config.toml
num_hidden_layers = 14
hidden_size = 192
num_attention_heads = 6
num_key_value_heads = 6
head_dim = 32
intermediate_size = 768
vocab_size = 1222
hidden_act = "tanh_gelu"
norm = "layernorm"
norm_place = "pre"
norm_eps = 1e-05
positions = "learned+rope"
rope_theta = 100000.0
rope_fraction = 0.5
qk_norm = false
attn_scale = 0.177
bias = "none"
tie_word_embeddings = false
parallel_block = true
init = "trunc"
init_std_qkv = 0.0356
init_std_o = 0.0442
init_std_up = 0.051
init_std_down = 0.051
optimizer = "soap_variant"
learning_rate = 0.00781
weight_decay = 0.0
lr_head = 0.0133
max_grad_norm = 2.0
warmup_steps = 200
schedule = "wsd"
decay_fraction = 1.0
decay_shape = "linear"
final_lr_fraction = 0.1
batch_tokens = [16384, 32768, 49152]
max_seq_len = 256
doc_mask = true
train_tokens = 157000000
max_steps = 4877
dataset = "wikipedia_en"
Each number is 128 + 24 x the weight over its row's rms, rounded and kept within 0 to 255. Layers, rows and columns count from 0. The size above them is the row's rms in percent of the matrix's.

# layer 6 MLP down (transposed), 768x192, rms 0.0511, rows 326-361, columns 0-95
size [ 98  99  99  98 103 112 106 109  99  98 110 100  98 102  91  96 104 114 100 101 119  92  96 108 102  99 100  98 107  97  98  95 100 105 104  96]
[[124 168 149 169 142 106  67 112 140 102  94 127  70 104 102 133  96 151  90 104 145 153 110 113 134 111 169 147 131 120 130 130 164  99 118 150 153 128 123 149 113 147 136 124 176 156 156 175 135 116 119 128 120  97 120 144 133 128 131 167 131  95 150  89 154 132 112 125 143 119 122 126 150 141 150 105 140 105 122 141 179 135  90 124 133 126 140 125 107 169 104 132 118 147 146 142]
 [108 117 124 145 144 136 136 119 102 134 116 160  99  98 158 149 140 127 169 139 171 155 147 127 116 166 170  92 118 114  89 111 105 111  63 105 133 132 102 148 152 126 126 162 104 167 163 117 143 170 147 144 127 119 124 168 107 153 147 106 135 107 152 154 110 120 103 138 133 138 148 138 156 111 125 133 113 134 125  96 116 106 135 105 149 139 145 100 160 151 121 156 127 131 141 117]
 [138  96 131 178 110 145 120 147 127 135  92  95 113 133 165 143 140 138  88 143 102 126 117 139 142 112 177 137 146 132 132 113 106 128 108  85 117 119 135 134 123 139 109 118 110 124 144 145 133  81 106 113 131 118  79 109  87 126 107 131 138 130 115 116 155 183 123 161 138 132 117 117 155 148  98 134 164 123  85 115  88 129 110 143 119 113 110 150 148 137 129 126 154 131 115 105]
 [131 107  83 144  99 119  86 140 122 170 114 113  82 133 118 132  70 153 154 203 123 112 112  98 169 136 134 115 137 162 154 165 129 124 133 174 100 152 144 116 117 133 159 180 122  91 140 106 125  82 111 138 160 125 117 117 130 105 150 148 116 113 132  75 110 147 114 159 137 171 134  99 116 108 121 144  99  92 135 162 133  93 118 153 147 135 129 120  92 134 135  87 112  98 155  86]
 [134 128 146 164 142 142  94 129 121 106  95 145 139 102  98 150 140 123 104 156 139 121 121 132 123 134 109 130 122 101 145 109 103 128 155 145 111  78  95 112 121 128 152 114 128 136 114  95 182 153 128 122 133 112 132 144 128 126 183 153  81 128 131  92 163 114 124 159 129 153 100 141 137  96 111 129 149  88  72 141 128 185 100 113 145 139 111 120 138 118 139 143  81 134  98  86]
 [185 111 124 125 190 119 106 129 122 129 156  77 148 155 127 176 124 169  86 152 113 123 121 140  96  87 125 107 134 114 111 130 127 135 124  83 112  89  93 150 140 146 128 120 135 122 121 121 174 126 117 141 146 113 161 106 155 120 158 145 103 109 141 130 125 152 115 105 139 159 127 133 135 129 122 140 147 122 114 162 165 110 151 132 125 143  75 136 119 148 108 117 150 105 124 122]
 [146 104 151 166 121 155 111 148 132 164  91 144 138 133 148 118 156 109 115 144 124 142 176  71 105 135 114 155 142 149 117 143 152 125 144 139 131 111 128 105 131 121  91 147 115 120 106 124 125 147 153 137  79 105 137 131 108 159 156 131 104 126 103 132 137 105 139 104 119 117  82  89  91 130 143 141 130 136 118 109 152  72 113 151 110 126 120 112 104 112 172  70 148  94 156 129]
 [157 120 128 107 147 132 135 125 105 107 126 123 168 122 109  88 104 137 160 121 131 160 140 141  78 132 182 118 138 160 187 102 106 112  90 139 124 108 131 162  91 156 140 101 202 126 140 195 139 139 148 134 107 162 137 146 104 131 132  51  96 167  88 100 116 143 142 161 118 142 118 138 113 148 117 156 123 127 122 113 118 106 118 158 111  92 103 137 119 136  99 143  90 120 124 142]
 [123 137 146 129 154 144 137 155 126 104 181 166 162 155 151 151 129  87  82 165  89  94  97 182 123 125 113 159 130 115 173 124 106 122 130 145 141 125 134 156 132 154 132 146 170 112 128 146 156  83 130  72 158 101 165 145 139 112 151 157 113  90 111 178 136 151 109 110 141 104 139 186 145 136 128 121 105 135 107 160 113 175 156 160 139 133 137 103 151 169 129 158 139 143 132 132]
 [150 137 146 108  89  84 116 126 137 136 141 156 108 155 127 167  91 104  97 150 120 125 130 123 171  93 150 141 144  95 135 183 111  83 141  87 141 100 129 140 149 124 136 155 142 167 110 129 128 140 149 165  73 162 129 126 155  92 130 143 154 110 110 178 143 140 135 107  88 170 120 108 127 129 128 120 180  97 114 121 167 102 115 162 123 133 142 134 122 125 166 152 127 116 114  90]
 [122 179 140 122 103 164 146 105  84 152 168 161 160 158 105 121 143 113 116  90 122 156 138 132 139  99 134 143 132 136 109 136 105 110 170 127 143 117 147 160 137 107 117 117 153 126 139 146 185 114 128 146 117 134 132 166 158 116 140  73  91  98 145 125 147 137 165 167 112 121 118 156 111 103 113 128 116 166 109 119 118 159  69 118 110 118 102 136 128 112 103  73 136 119 152 106]
 [109 135 117 109 102 151 116 182 112 123 127 112 142 144 131 129 130 126 126 121 159 132 106 101 165 176 117 137 139 165 140 109 125 102 150 164 163 163 121 133 102 126 121 184 110 109 154 132 129 118 150 137 105 113 110  95 111 188 140 129 147 104 125 145 128 154 104  86 112  48 132 143 110 103  76 106  99 145 138 155  97 151 144 151 117  85 162 166 110 146 150 174 113 110 141 116]
 [129  99 117 127 100 165 151 132 127 165 123 134 126 153 150 141 122 152 147 113 138 130 110 116 133 128 151 141 127 153  99 155 118 106 105 136 156 153 156 188 138 142 113 156 155  98 105 137 125 129  81 168 102 126  88 133 122 152 109 133 100  67 136 143 184 150 132 102 108 146  84 158 145 140 102 121 148 118 117 120 111 161 116 154 159 162 139 118 153 114  89 116 148 145  95 170]
 [ 72 130 125  91 166  98 104 167 182 171 141  98 150 111  94 128 118 141 142 124 147 166 122 111 149 124 154 133 126 155 148 113 130 140 124 120 114 139 127 122 125 105  84 123 110 106  91 157  88 114 124 135  99 149 141 144 138 136 176  94 109 174  68 111 152 157 124  88 146  91 137 145 105 108 127 129 166 179 140 132 176 111 120 148 125 136 121 127 150 115 167 127 141 121 107 113]
 [160 143 109 140 144 124 124 107 135 123 160  77 132 121 101 143 116 137 111 138 137 126 124 120 171  88 122 174  91 102 159 178 112 113 107 148 149  95 124 123 133 123 108 129 154 117 162 114 104 125  88 140 150 165 112 143 151 166 122  73 105 161 123 154 123 178 169  95 118  95 149 131  76 128 138 106 140 136 148 170 159 182 131 119 133 140 133 143 123  70 117 121 104 123 128 142]
 [132 134 127  85 142  97  93 135 125  84 158 132 151 100 130 101  86 148 149 118 154 143 125 128 123 142 125 125 119 122 104 150 137 139 120 122 201 121 165  82 103 157 114  89 144 140  99 106 109 150 138  85 147 136  98 110 142 127 135 153 149 125  73 169  97 143 112 158 131 137 104 118 101 105 137 116 131 161 136 104 126 142 157 153 158 135 116 133  87 128 145 122 102 163 139 135]
 [159 106 142 142 128 146 104 105 140 144 149 120  93 119 151 180  94 159 155 132 111 143 107 169 123 117 153 159  89 128 149 142 142 126 120 156 112 116 176 120 119 125 146  88 101  95 127 174 197  75 149 174 124  96 141 112 129 112  93 161 141 127 125 112 135 150 128 105 136 104 134 124 129 136 167 137 129 130 172 109 124 125 109  97 145 134  99 150 127 139 151 120 149 122 144 138]
 [103  69 134  92 124 128 162 126 132 144 145 154 144 141 140 118 125 157 117 172  69 143  84 144 125 116 124  96 107 127 141 127 147 112 149 146 116 125  94 136 134 121 104 126  89 159 134 103 113 173 126  94 122 152 113 148 158 149 148 138 141 102 108 108 140 126  81 140 137 147  93  76 136 114 113 124 132 141 112  87 159 119 160 108  91  99 136 150 147 131 118  82 141 115 113  96]
 [123 142 151  90 104 138 162 125 123 196 159 111 139  97 117 145 135 107 136 166 130 118  74  74 139 111  93 139 112 118 105 108 124 138 139 133 166 124 135  79 170 137 115 173 105 134 119 148 138 176 113  91  97 112 111 148 126  74 130 177 139 182 116 125 120 116 156  93 127 148 132 147 147 132 110 118 106 131 162 159 172  86 156 128 138 130 132  70 104 109 132 106 135 113 103 111]
 [118  79 121 157 142 106 149 145 139 122 114 134 144 164 154 153 111 164 109 165 143 122 140 142 146 157  76 121 129 101 110  71 118 157 115 160  85 119  82 159 143 102  71 121  92 143 158  84  99  91 176 107 151 101 124 122 164 137 138 179 119 118 107  88 118 112 154 149 121 134 141 124 139 110 139  97 137 118 159 128 109 112 133 130 161 119 100 115 139 105 123 137 156 187 115 130]
 [137  95 157  89 149 111 112 134 168 119  84 120 108 163 148 191 155 129 129 124 133  90 117 136 129 168 152 135 146 123 149 143 102 142 154 109 116 120 151 105 145 125 134 127 154 112 144 161 136 159 142 127  98 118 151 177 113 184 136 131 113 132 108 132 111  91 119 102 122 100 169 161 124  94 121 114  86 151 134  84 135 122  88 128 141 133 133 119 122  84 165 146  96 118 147 162]
 [121 133 114 150 131 155 152 172 162 131 122 109 127 133 133 149 119 144 110 125 147 132 108 125 153 161 124 126 154 138 111 107 132  75 134 146 130 162 147 123 132 100 152 126  86 174 118  82  97 121 119 108  68 141 102 167  96 106 160 129 143  98  98 132 143  83 116 149 139 101 121 140 111 143 127 121 115 160  89  95 158  70 160 133 113 143 118 113 121 100 137  99 117 145 148 115]
 [ 95 144 129 145 106 112 114 152 118 129 109  76 111 141 167 102 151 128  93 118 107 109 117  89 126  98 148 109 144 110 133 141 136 102 143 130 138 120 157 146 130 116 128 139 114 108  95 115  95 141 148 169 136  99  79 171 135 141  99  74 140 148  86 141 157 123 124 136 132  87 101 158 146  91 161 154 114  96 100 162 124 135 144 143 113 155 171 117 139 151 152 160 131 170 123 138]
 [141 123  92 122 132 140 156 128 118 124 121 150 129 152  77 164 115 136 133 112 143 152 139 116 122 159 138 137 151 161 103 132 112 135 150 124 112 133  93 119 161 144 127 120 138 106 133 143 114 173 106 146 154 188 142  99 117 127 123 120 118 102 115 103 121 120 117 103 174 110 149 147 161  98 134 139 167 169 157 201  63  82 130 168 157 126 115 109 118 191 125 148 102 141 110 127]
 [151 135 184 116 176 173 152 127 128 121 173 121 133  97 121 140 101 144 135 123 141 142 144 120 115 148 131 159 146 120 112 146 107 121  54 110 120 108 142 120 132 166 111  92 173 107 106 136 152 108 137 119  96 162 117 136 137 171 100 130 109 131 128 120 136 139 133 126 134 118 132 116 120 115 113 155 137 137 163 149 148 136  61 144 123 168 156 151 108 121 141 131 106  62 178 126]
 [ 98 126 160 139 119 113 162  91 111  81 150 138 106 100 101 128  89 119 136 105 104 145 106  96 171 127 119 122  90 163 143 148 115 187 107 122 111 135 110  95  91 138 130  97 146 110 161 134 142 131 154 125 100 126 159 127 127 145 117 152 136 168 171  93  84 114 103 124 114 139 137 138 153  92 103 102 134 117 105 152 104 139 109 119 146 121 161 116 145  97 155  97 122 145 125 127]
 [149 152 129 135 133 142 153 138 135 126 102 125 137  99 138 139 137 117 121 122 115 132 129 160 129 182 162 136 134 117 114  63 152  90  99 144 148 164 111 120 158 114  89 105 129 115  84 173 108 132 107 111 125  91 129 134 135 135  86 137 170 120 158 121 120 116 124 164 176  96 138 160 133 135 127 113 147 101 114 108 124  92  97 114 142 143 165 105  85 128 155 175 126 131 135 138]
 [143 144 129 118 118 124 121 112 131 143  89 104 142 101 123 166 100 104 104 149 141 168 104 155 176 188 147 143 104 113 105 148 123 107  78 129 145 140 130 126 115 142 126  75 105 105 119  71 133 108  95 139 142 106 121  83 137 117 115 126 137 103 162 102 108 133 141 123  95  74 114  75 137 123 165 152 140 129 167 111 127 147 109 118 116 124 146 140 155 114 128 165 128 133 117 141]
 [141 127 136 113 157  84 160 133 117 117 141 143 117 136 120 163 142 111 143 142 140 110 147 125 152 149 109 143 172 117 137 142 137 159 134 130 204 108 129 127  75 143 110 119 156 162 128 159 137 169 138 104 147 161 170 136  72 176 106 133 128 164 117  93 110 155 132  98 148  81 160  83 151 118 150 137 160  67 161 114 127 153 124 132 115 117 148 155 141 130 127 175 104 133 117 151]
 [123 134 130 114 159 128 138  70 112 151 116  81 154 140 120 132 133 103 103 147 101 158  91 135 140 136 159 136 152 151 125  80 120 122 157 128 131 141 170  88 137 118 119  96 116  99 110 116 116 108 150 123 123  91 181 125 109 130 188 155  96 132 139 138 191 142 104 156 116 119 116 120 111 178 121 104 124 110 127 127 120 165 140 132 103 112 137 128 132 131 153  94  95 138 135 131]
 [150 156 155 119 130  97 135 100 106 165 170 117  71 181 133 110 127 173  92 143 125  94 152 126 126 113 108 108  94 131 121 150 131 146 121  96 112 166  75  95 121 150  76 112 127 160 121 142 124  82 121 105 109 143 110 125 108 155 111 131 138 143 154 152 150 151 163  94 102 122 159 105 131 109 119  68 115  94 109 141  98 136 167  96 164 151  96 135 105  99 148 141 127 129 108 146]
 [130 167 152 150 154 116 123 133 166 112 136 135 111 119 149 121 134  97 108  91 143  98 123 127 127 169  93 109 155 151 129 147  81  93 122 142 118 122 123 114  91 137 134 143 151 128 156 120  75 137 111 146 166 112 127 124 127 147 160 128 116  61 139 166  88  83 153 194 110  78  82 128 131 100 121 167 138 114 124 127 139 163 122  88 126 125  73 128 116 124 109 135 119 133 152 148]
 [ 96 128 170 131  99 125 147 149 127 149 168 126 163 138 119 124 144 128  98 121  92 147 173 162 128 143 133 110  83 153  68 122 118 146 104 106  76 152 129  93 144 122  96 145 145 135 105 107 140 151 144 145 132 114 130  98 134 111 129 107 130  80 155 154 134 110 125 154 146  88 125 120 117 101 147  96  90 121 102 184 120 118 134 136 164 104 116 150 156 115 141 119 128 161 149 150]
 [139 152 121 116 135 130 134  96 124 176 126 140 127 156 162 155 106 120 100  94 176 147 110 129  91 140 118 167 140 144 141  98 125 128 144  90 158 181 152 128 172 121 113 141 108 116 116 142 135  99 106 178 138 142 112 109  93 132 163 102 138 134 114 130 100 148 121 131  88 144 151 111 112 127 125 128 144 150 132 115 104 162  97 139  69 130 115 144 103 134 180 154 111 109 170  86]
 [100 179 132 106 156 140 117 158 108  83 128  97 137 118 124 136 121 122 111 147 165 133 121 134  88 115 147 107 101 135 139 109 154 142 147 118 130 130 109 150 161 131 136 142 127 130 162 147 114 114  93 114 110 119 104 134 158 171 162 149 174 149 134  81 116 110 164 123 140 156 149 110 132 161 125 154 115 185 153 159 166 123 149 104 140  97 123 130 136 137 110  80 128 145 149 161]
 [ 95  96 102  98 128 120 138 153 119 117  89 136 103 117 151 132 115 110 120 181 141 140 156 123 113 106 151 135 155 129 146 127 184 124 126 146 134  93  95 113 102  84 135 121 123 135 113 124 154 134 143  77 176 144 148  93 109  87 135 154 124 125 138 154 137  95 146 173 102 123 150 128  96  88  95 124 109 139 155 119 200 114 139 115 117 112  80 148 137 126 145 128 137 100 126 129]]
# layer 6 MLP up, 768x192, rms 0.0508, rows 327-362, columns 0-95
size [ 90 100 103 104 102 112 108  99 108 101 101 101 105  95 100 106 106 104 106 114  97  93 105 108 102  98  97 111  97 107  92  98  99 102  96  84]
[[125 129 156  98 124 121 127 171  77  95 138 139 120 103 164 119 138 112 140 126 163 135 125 121 117 125 104 136 163 125  91 114 105 108 114 117 154 109 164 135 131 139 123 134 144 124 148 133  99 150 104 102 149 118 160 141 103 137 146 131 154 167 132 154 132 100 153 157 104  99 121  87 162 157 153 168 124 120 116 131  89 137 132 135 144 148 127 147 157  90  83 151 143 128 120 135]
 [115 139 120 131  91 130 147 142 101 129 125 140 128 126 130 160  80 131 114 113  82 147 153 130 131 139 154  77  93 134 130 125 138 145 120 103 111 142  65 126 149 160 110  74 110 140 146 179 148 153 118 139 139 146 105  99 124 110 135  95 128 134 153 151 102 153 171 146 119 103 131 155 151 165 141 115 136 123  64 141 134 116 151 128 164 122 142 141 130  90 120 110 135 115 135 127]
 [149 118  91 118 119 163 126 127 107 153 122 116 140 157 160 115 178  95 125 164 124 109 116 106 132 135 132 120  91 151  90 122 140 125 128 131 137 123  93 167 147 150 127 140 183 117 140 142 149 137 142 126  89 162 149 141 107 119 119 136 106 149 152 123 123 102 161 101 170 119 140 194 170  85 117 156 132 143 107 160 115 158 101 111 167 141 147 128 117 126 118 148 156 137 131 146]
 [ 86 121 116 108 154 145 143 136 110  96  92 115 100 124  95 137 126 103 185 111 103  91 105 104 100  92 160 148 136  91 125 154  84 129  90 115 135 110 141 139 135 124 122 158 126 125 133 129 122 177 118 128 130 121 154 123 198  98 117 102 101 134 137 122 155 182 167 122 117 101 143 111  80 113 159 129 137 132 142 134 128 117 127 156 121 121 148 141 133 136 141 137  85 120 129 119]
 [170 144 153 156 154  83  75 141 109 113  83 145 144  87 123 155 125 134 111 123 137  84 158 154 155 118 125 130 155 154 127 143 149 132 130  58 118 119 142 147  92 134 136 119 130 141  94 154 181 125 126  99 104 117 175 138 162 146 129 145 122 113 106 128 152 135  89 116 122 144 134 100 131  76 153 138 166 135 133 121 134 153 147  92 115 102 122 136 152 136 104 107 114 101 141 127]
 [113 136  54 144 147 148 122 134 108 158 146 108 108 128 136  85 131 154 138 131 113 175 130 121  87 128 125  71 107 121 124 143 118 130 101 129 120 123 106 148  94 120 132 144  97 140 109 116 111 158  66 144 142 146 150 105 129 142 151 110 113  86 127 144 118 138 126 113 158 146 124 165 120 130 132 142  95 170 139 102 101 142 145 127 135 122 136 120 127  91 114 141 130 136  80 108]
 [133  91 104 112 123 162 133 144 129 150 162 152 118 140 107 146  93 124 118 125  91 140 150 111  89 121 131 125 116 122 129 118 151 145 119  92 152 121  95 151 110  88 140 123 129 124 139 174  94 135 127 104 108 124 116 163  90 122  74 109 161 100 183 126 131 124 136  87 118 108 175 135 128 156 145 115 115 151  99 126 112 151 101  77 167 114 117 125 131 125 106 124 121  94 126 134]
 [ 86 113 126 151 121  85 121 134 118 158  82 112 133 158 144 122 140 134 123 132 166 103 125 157 140 138 113 141 112 133 110 130 134 152 108 120 129 105 143 136 127 115  86  88  74 147 185 152 153 129  92  96  89  91 127  75 156  92 125 148 160 125 117 142 102  84 117  99 125 169 141 134 135  77 112 137 105 142 164 160  93 148 155 181 104 156 135 119 152 137 165 117 140  94 148  90]
 [ 59 155 166 143 154 141 193 147 143 141  90 139  88 138  96 107 172 136 141 105 115 151  96 160  94 136 149 144 110 141 141 108 160 129 111 101 113 190 125 135 126 107 141 170 130  93 122 116 124 135 128  84 130 115 134 156 102 150 154 129  92 146 165 136 116 160 149 113 117 152 163  99 108 128  92 147 133 136 131  86 155 112 151 126 119  98 108 132 150 155 122  98 121 119 118 141]
 [101 156 111 158 115 184 139 155 127 117 135 102 106 118  96 152 110 114 118 137 115 121 149 137 165 121  88 167 156  98 112  97 100 156  97 149 154 120 118 140 172 137 158 144  85 147 159  86 132 106  94 137 173 142 143 116 160 146 145 119 134 121 137 165 120 116 114 106 122 126 142 177 151  74  70 137 139 148 124 150 101 145 107 113 110  90 156 123 156 136 109 131 142 107 140 132]
 [138 114 131  78 116 117 147 143 103 109 101  99 134 151 117 159 126 102 139 126 138  93 142 161 130 143 115  92 122 119 156  98 124 189 172 102 100 123  94 123 124 121 104 135 115 162 104 122 125 159  89 115 124 112 119 167 118 109 117 103 117 140  91 143 143 162 113 105 114  93 142 164 110 151 136 153  99  89 107 100  93 148 161 117 161 124 148 142  76 141 106 102 113 149 119 119]
 [123 170 116 136 165 163 120 110 122  97 151 135  94 111 154 109 155 118 157 122 129 169 145 168 136 119 111 148 113 129  94  93 102 145 149 122 119 124 103  89 112 124 114 138 145 167 126 110 115 126  84 133 148 149 115 171 141 146  93  93 118 132 149 152  93 167 108 140 127 104 184 104 115 112 119 111  86 111 109 117 139 161 146 172 100 101 107 132 167 161 118 182 115 132 154 127]
 [153 164 109 126 112 118 124  85 130 129 123 106 125 136 121  71 103 158 123 143 121 151 138 163 104 130 120 101 123 128  90 146 132 134 111 118 132 135  93  80 118 117 107 155 134 164 151 100 100 111 111 131 122 119 169 135 110 124 131 106 105 104  80 136 128 168 114 126 120 147 176 124 104 129 143 134  85 123  86 141 120 148 172 143 151 126 175 136  87 160 110 142 150  93  82 134]
 [139 171 125 157 159 169 142  89 159 140 153 142 138 109 112 116 134 151 146 123 125 167 129 124 128 159 169 131 144 111 169 128 121 138 109 139 169 133 156 134 110 124 125  98 111 138 153 129 151 147 136 136 139 124 163 161 202 128  90  77 142 122 107 126 152 176 154 132 124 147 105 137 128 122 106 124 107 153 172 127 158 174 100 126  72 154 120 142 138 150 151 140 137 150  84 126]
 [ 91 187 146 111 124  95 177 160 103 161 155 128 118 169 146 139 124 115 120 121 129 175 122 111  91 167  85 130 141 107 115 112 133 146 137 119  96 137 133 131 102 111 106 118 102 167 132 113 117 127 129 121 165 166 125 163 149 143 116 110 142 123 100 157 147 131 150  97 130 158 178 101  97 103 153 159 133 127 181  88 129 135 167 102 113 176 184 116 116 101 126 122 100 167 105 115]
 [141 150 116 141 101 122 142 130 167 164 111 107 120  74  89 146 121 170 150 160 116 110 166 100  75 157 162 120 105 118 146 165 129  80 139 128 101 110 107 155 156 125 122 141 143 111 116 137  91 123 128  76 103  96 156 136  88 104 126 121 121 133  91 102 131  90 121  98 146 139 124 129 139 107 144  96 133 142 102 144 112 120 124 111 100 137 127 149 144  95 109 129 151 115  88 177]
 [ 91 114 149 111 126  98 162 157 132 115 141  98 115 151 174 148 117 143 128  84 139 104 130 159 142 123 108 119 156 124 160 119 144 124 149 140 130 110 144 107 101 126 130 110 132 139 130  76 126 142 134 139  90 132 129 127 138 128 143 121 132 118 110 127 139 154 120 124 117 146 131 145 126  88 151 108 163 214 156 149 132 117 143 137 121  74 116 124  78 107 138 132 144 168 121 174]
 [ 85 139 111 136 106 139 147  96 114 143 125 150 146 154 154 124 110 128 113 122 107 153 102 105 134 123 163 124 121 114 113 113 125 141 145 112 125 165 136 112  85  87 108 103 118 122 123 152 111 132 157  95 119 118 143  77 148 108 102 153 152 121 154 131  95 121 141 110 143 151 111 122 118 115  79 164 170 133  94 104 102 125 123 115 185 127 136 131 137 118 120 123 140 106 138 124]
 [134  99 142  72  92 106 131  92  83 122 119 142 109 131 134 162 170  95 119 116 142  79 115 100 105 121 155 116 140 106 129 157 101 110 104  99 137 117 130 121 122 174 122 120 128 122 117 115 164 127 118 107  71 156 121 131 124 107 119 156 110 140 116 135 133 152 127 143  80 104 103 122 186 101 103 159 119 111 103 125 163 128 132 102 107 111 172 107  99 158 137 138 155 114 141  98]
 [115 104 180 135  85 107 132  99 173 108 121 104 117 108 122 142 113 110 157 154 157  96 111 134 152 143 151 100 188  98  79  66 159 159 158 111 149 124 161 128 136  98 112 131 110 120 135 140 147 114 110 126 135 130 138  91 158  97  93 100 123 133 129 143 113 149 123  91 143 121 156 118 137 118 131 144 138 120 134 113  99 126 144 126 131 155 138 105 126 111  89 123  95 139 149  45]
 [ 96 114  99 134 138  72 102  99 108 123 122 111 124  92 106 130 137 127 137 120 156 137 147  94 121 155 146 107 120 126 131 102 144  98  94 105 114 139 134 160 186 106 117  98 138 123 153 153 140 159 134 128 140 121 141 141 131 150 121 161 120 155 153  83 107 136 100 150 102  99 133 120 179 117 111 120 102 170 159 158 115 131 151  79  94 137 152 110 115 147 157 154 147 103 133 137]
 [128 130  87 130 139 141 111 148 153 151 176  97 142 114 154 136 169  95 123  99 143 117 144 106  85 142 152  91 124  86 151 100 135  73  92 115 182 129 145 141 140 100 131 123 130  85 158 149 125 115 164 134 162 128 154 112 152 126 162 139 135 182 124 121 133 123 136 105 101 179 124 115 157  47 110 148 173 112  99 163  88 121 115 122 147 175  84 137 126  89 117 114 105 114 108 124]
 [135 105 114 159 136 143 184 125 102 105  96 132 138 124 134 153 139 112 133 136 135  99 137 145 134 124 135 100  88 106  92 158 112 112 152 169 113  96 153 151  93  86 112 105 130 139 131 154 162 103 100 101 196 140 144 129  98 106 137  71 146 127 107  85 135 105 104 120 123 119 179 108  90 122 112  98 125 152 144 114 145 130  88  94 140  98 136 131 170 148 159 116  85 138 142 120]
 [124 125 123 133 105 120 147 118 151 107 106 135 130 153 161 125 123 152 130  82 101 103 128 104 133 128 167  92 103 160 127 137  99 198 146 126 141  94 109 119 113 156 100 175 115 107 143 120 135 114 138 129 133 147 159 118 157 162 148 127 129 121 146 122 126 132 110 124  57 147 136 106  93  95 144  68 106 152  87  84 116 120 149 101 117 119 149  97  96 118 119 111 141 153 129 170]
 [127 129 102 131 155 154 139 107 117 102 109 112  90 147 152 111 152 106  69 146 132  87 146  92 151 143 118 138 122 123  69 133 116 162 149 103 137 122 147 131 139 116 126 107 131 128 158 107 137 118 107 125  97 132 163 116 152 104 137 155 132 117 129 122 107  90 154 153  79  87 147 151  95 143 133 119 137 112 124 126 119 118 177 154 167  97 108  90 137 100 131 124  84 109 131 135]
 [119 114  93 112  81 104 138 133 114 121 138 118 147 133 135  79 104 108 135 127 131 121 111  98 127 116 142 100 138 125  96 122 144 146  89 107 134 120 124 113 132 136 135 137 110 144 129 126 138 121 158 126 153 163  95 125 130 113 131 148 134 159 135 116  83 154 113  85 120 137 130 126 108 130 135 103 163  77 136  95 146 117 152 114 125  73 155 187 136 123 150 121 120 107  81 113]
 [178 129 144 129 108 108 132 121 132 165 120 136 146 145 151  86  86 139 151  88  81 130 142 133 106 143 121 138 128 119 132  98 107 145 128 136 118 108  96 108 120 132 165 170 173 156 125 134 138 124 106 124 144 164 141 150 123 146  86 152 147 126 145  85 151  44 121 108 124 136 124 113 131 128  99 180 127 123  98 137 139 111 103 144  87 119 158 140 109 136  86 112 114 163 101  99]
 [ 84 122  97 114 136 136 157 116 119 125 116 147 127 147 149 123 100 171  91 168  94 110 148 125 154 125 123 101 137 143 121 126 182 109 124 153 121 168 151 130 171 144  86 135  75 125 145 124 129 161 167 178 132  94 132 124 109 120 108 101 110 124 149 114 138 140 134 126 113 111 108 110 144 104 157 135  89  90 123 124 124 117 116 116 128 120 124 112  91 114 112 102 147 124 146  98]
 [132 144 111  86 141 147 130 139  86 121 159 125 147 151 166 169 134  99 134 146 136 152  94 136 133 109 120 152 118 176 101 133 117 149 172 156 120 109 101 140 120 126 137 142 133 150 157  99 146  58 121 111 114 111 138 131 130 153 131  62  93 132 147 143 168 154 135 162 125 137 133 162 145 136 147 130  83 127 131  74 180 108 128 118 131 116 146 155 112 132 150  95 106 145 143  79]
 [137 128  85 141 166 146 123 130 112 164 152 145 137 147 141 107 131  92 118  84 139 109 113 143 165 126 102 173  77 107 151  94 115  95 132 125 143 133  95 127 142 179 171 133 153 138 129  65  98 134 128 139 124 152 124 127 133  85 112 127 145 114 118 137  93  97  89 156 134 137 128 122 135 149 130 108 134  75 108 127 153 143 164 118 110  88 112 178  91 143 132 115 137 132 122 114]
 [139 137 123 126  70 103 120 168 137 125 187 122 178 116 141 116 122 122 100 140 111 107 137 164 130 127 125 139 156 106 102 178 135 112 142 106 128 116 148 150 143 134 167  90 163  99 114 124 159 111 145 163 136 143 155  82 127 121 148 109 123 180 161 109 170 174 142 111 132 144 138 106 147 155 105 104 127 121 186 115 165  88 134 118 150 150 134 130 138 131 134 137 105 135 125  88]
 [126 157 147  92 154 125 123 143 116 121 174 122 114 128 156  99 152 103 134 125 127 140 147 112 100 130 108 122 163 101 138 120 147 163 152 171 133 125  94 134 122 171 157  74 114 129 122 142 121 131 127 111 159 129 143 136 163  99 113 168 150 112 121 164  96 194 149 172 121 131 180 112 112  85  93 130 165 113 148  68 100 129 143 124 126 158 141 149 156 152 141 103  61 157 136  95]
 [120 159 140 100  83  89 127 109 109 150 126 137 104  54 161 124  93  93  97 164 129 113 144 111 123 135 162  71  90  90 134 133 128 108  88 156 116  99 123 138 127 125 101 112 151 129 156 142 131  85 100 144 141 173 129  82 109 168 166 106  99 110 155 116 121 122 152 103 121 162 104  91 104 104 165 125 138 106 109 116  79 161  68 126 121 118 102 156 108 115 143 144  88 125 143 144]
 [ 94 179 113 132 120 143 199  98 104 107 163 121 126 124 142 121 131 103 123 156 170 111 147 122  90 137 147 122 110 104 123 118  94 132 134 127 123  98 164 135 100 149 130 135 107 188 147 108 140 116 188 154 110 142  87 102 101 110  87 146 106 160 160 155  93 118  52 105 118 161 134 123 111 127 133 136 139  83 122 119 109 127 124 152 141  79 135 169 100 143 109  94 121 122 130 108]
 [151 107 132 143 125 156 132 134 148  72  93 122 117 104 116 129  88 134 205 153  66 112 114 119  73 151 130  86  95 163 120 161 139 130 138 134 137 126 139 120  78 123 144 155 126 138 118 103 156 146 152 141 154 118 133 130 126 164 139 100 142 110 151 164  93 156  60 120 131  93 132 130 149 130 127 147 131 124 110 150 138 136 119 129  94 122 136  85 115 119  88 113 111 128 127 112]
 [109 122 130 114  83 125 125 127 137 123 147 149  78 121 128 110 111 129 127 127 126 154  99 122 123 128  72 104 122 133 151 129 144 157 125 120 158 104 134 150 111 117 143 141 136 140 155 111 125 135 104 105 112 130 134  87 138 128 144 139 146 105 113 120 118 116 166 127 100 110 118 155 100 154 137 134 120  89 117  97  94  85 176  79 110 130 112 139 127  97  92 109 170 125 132  84]]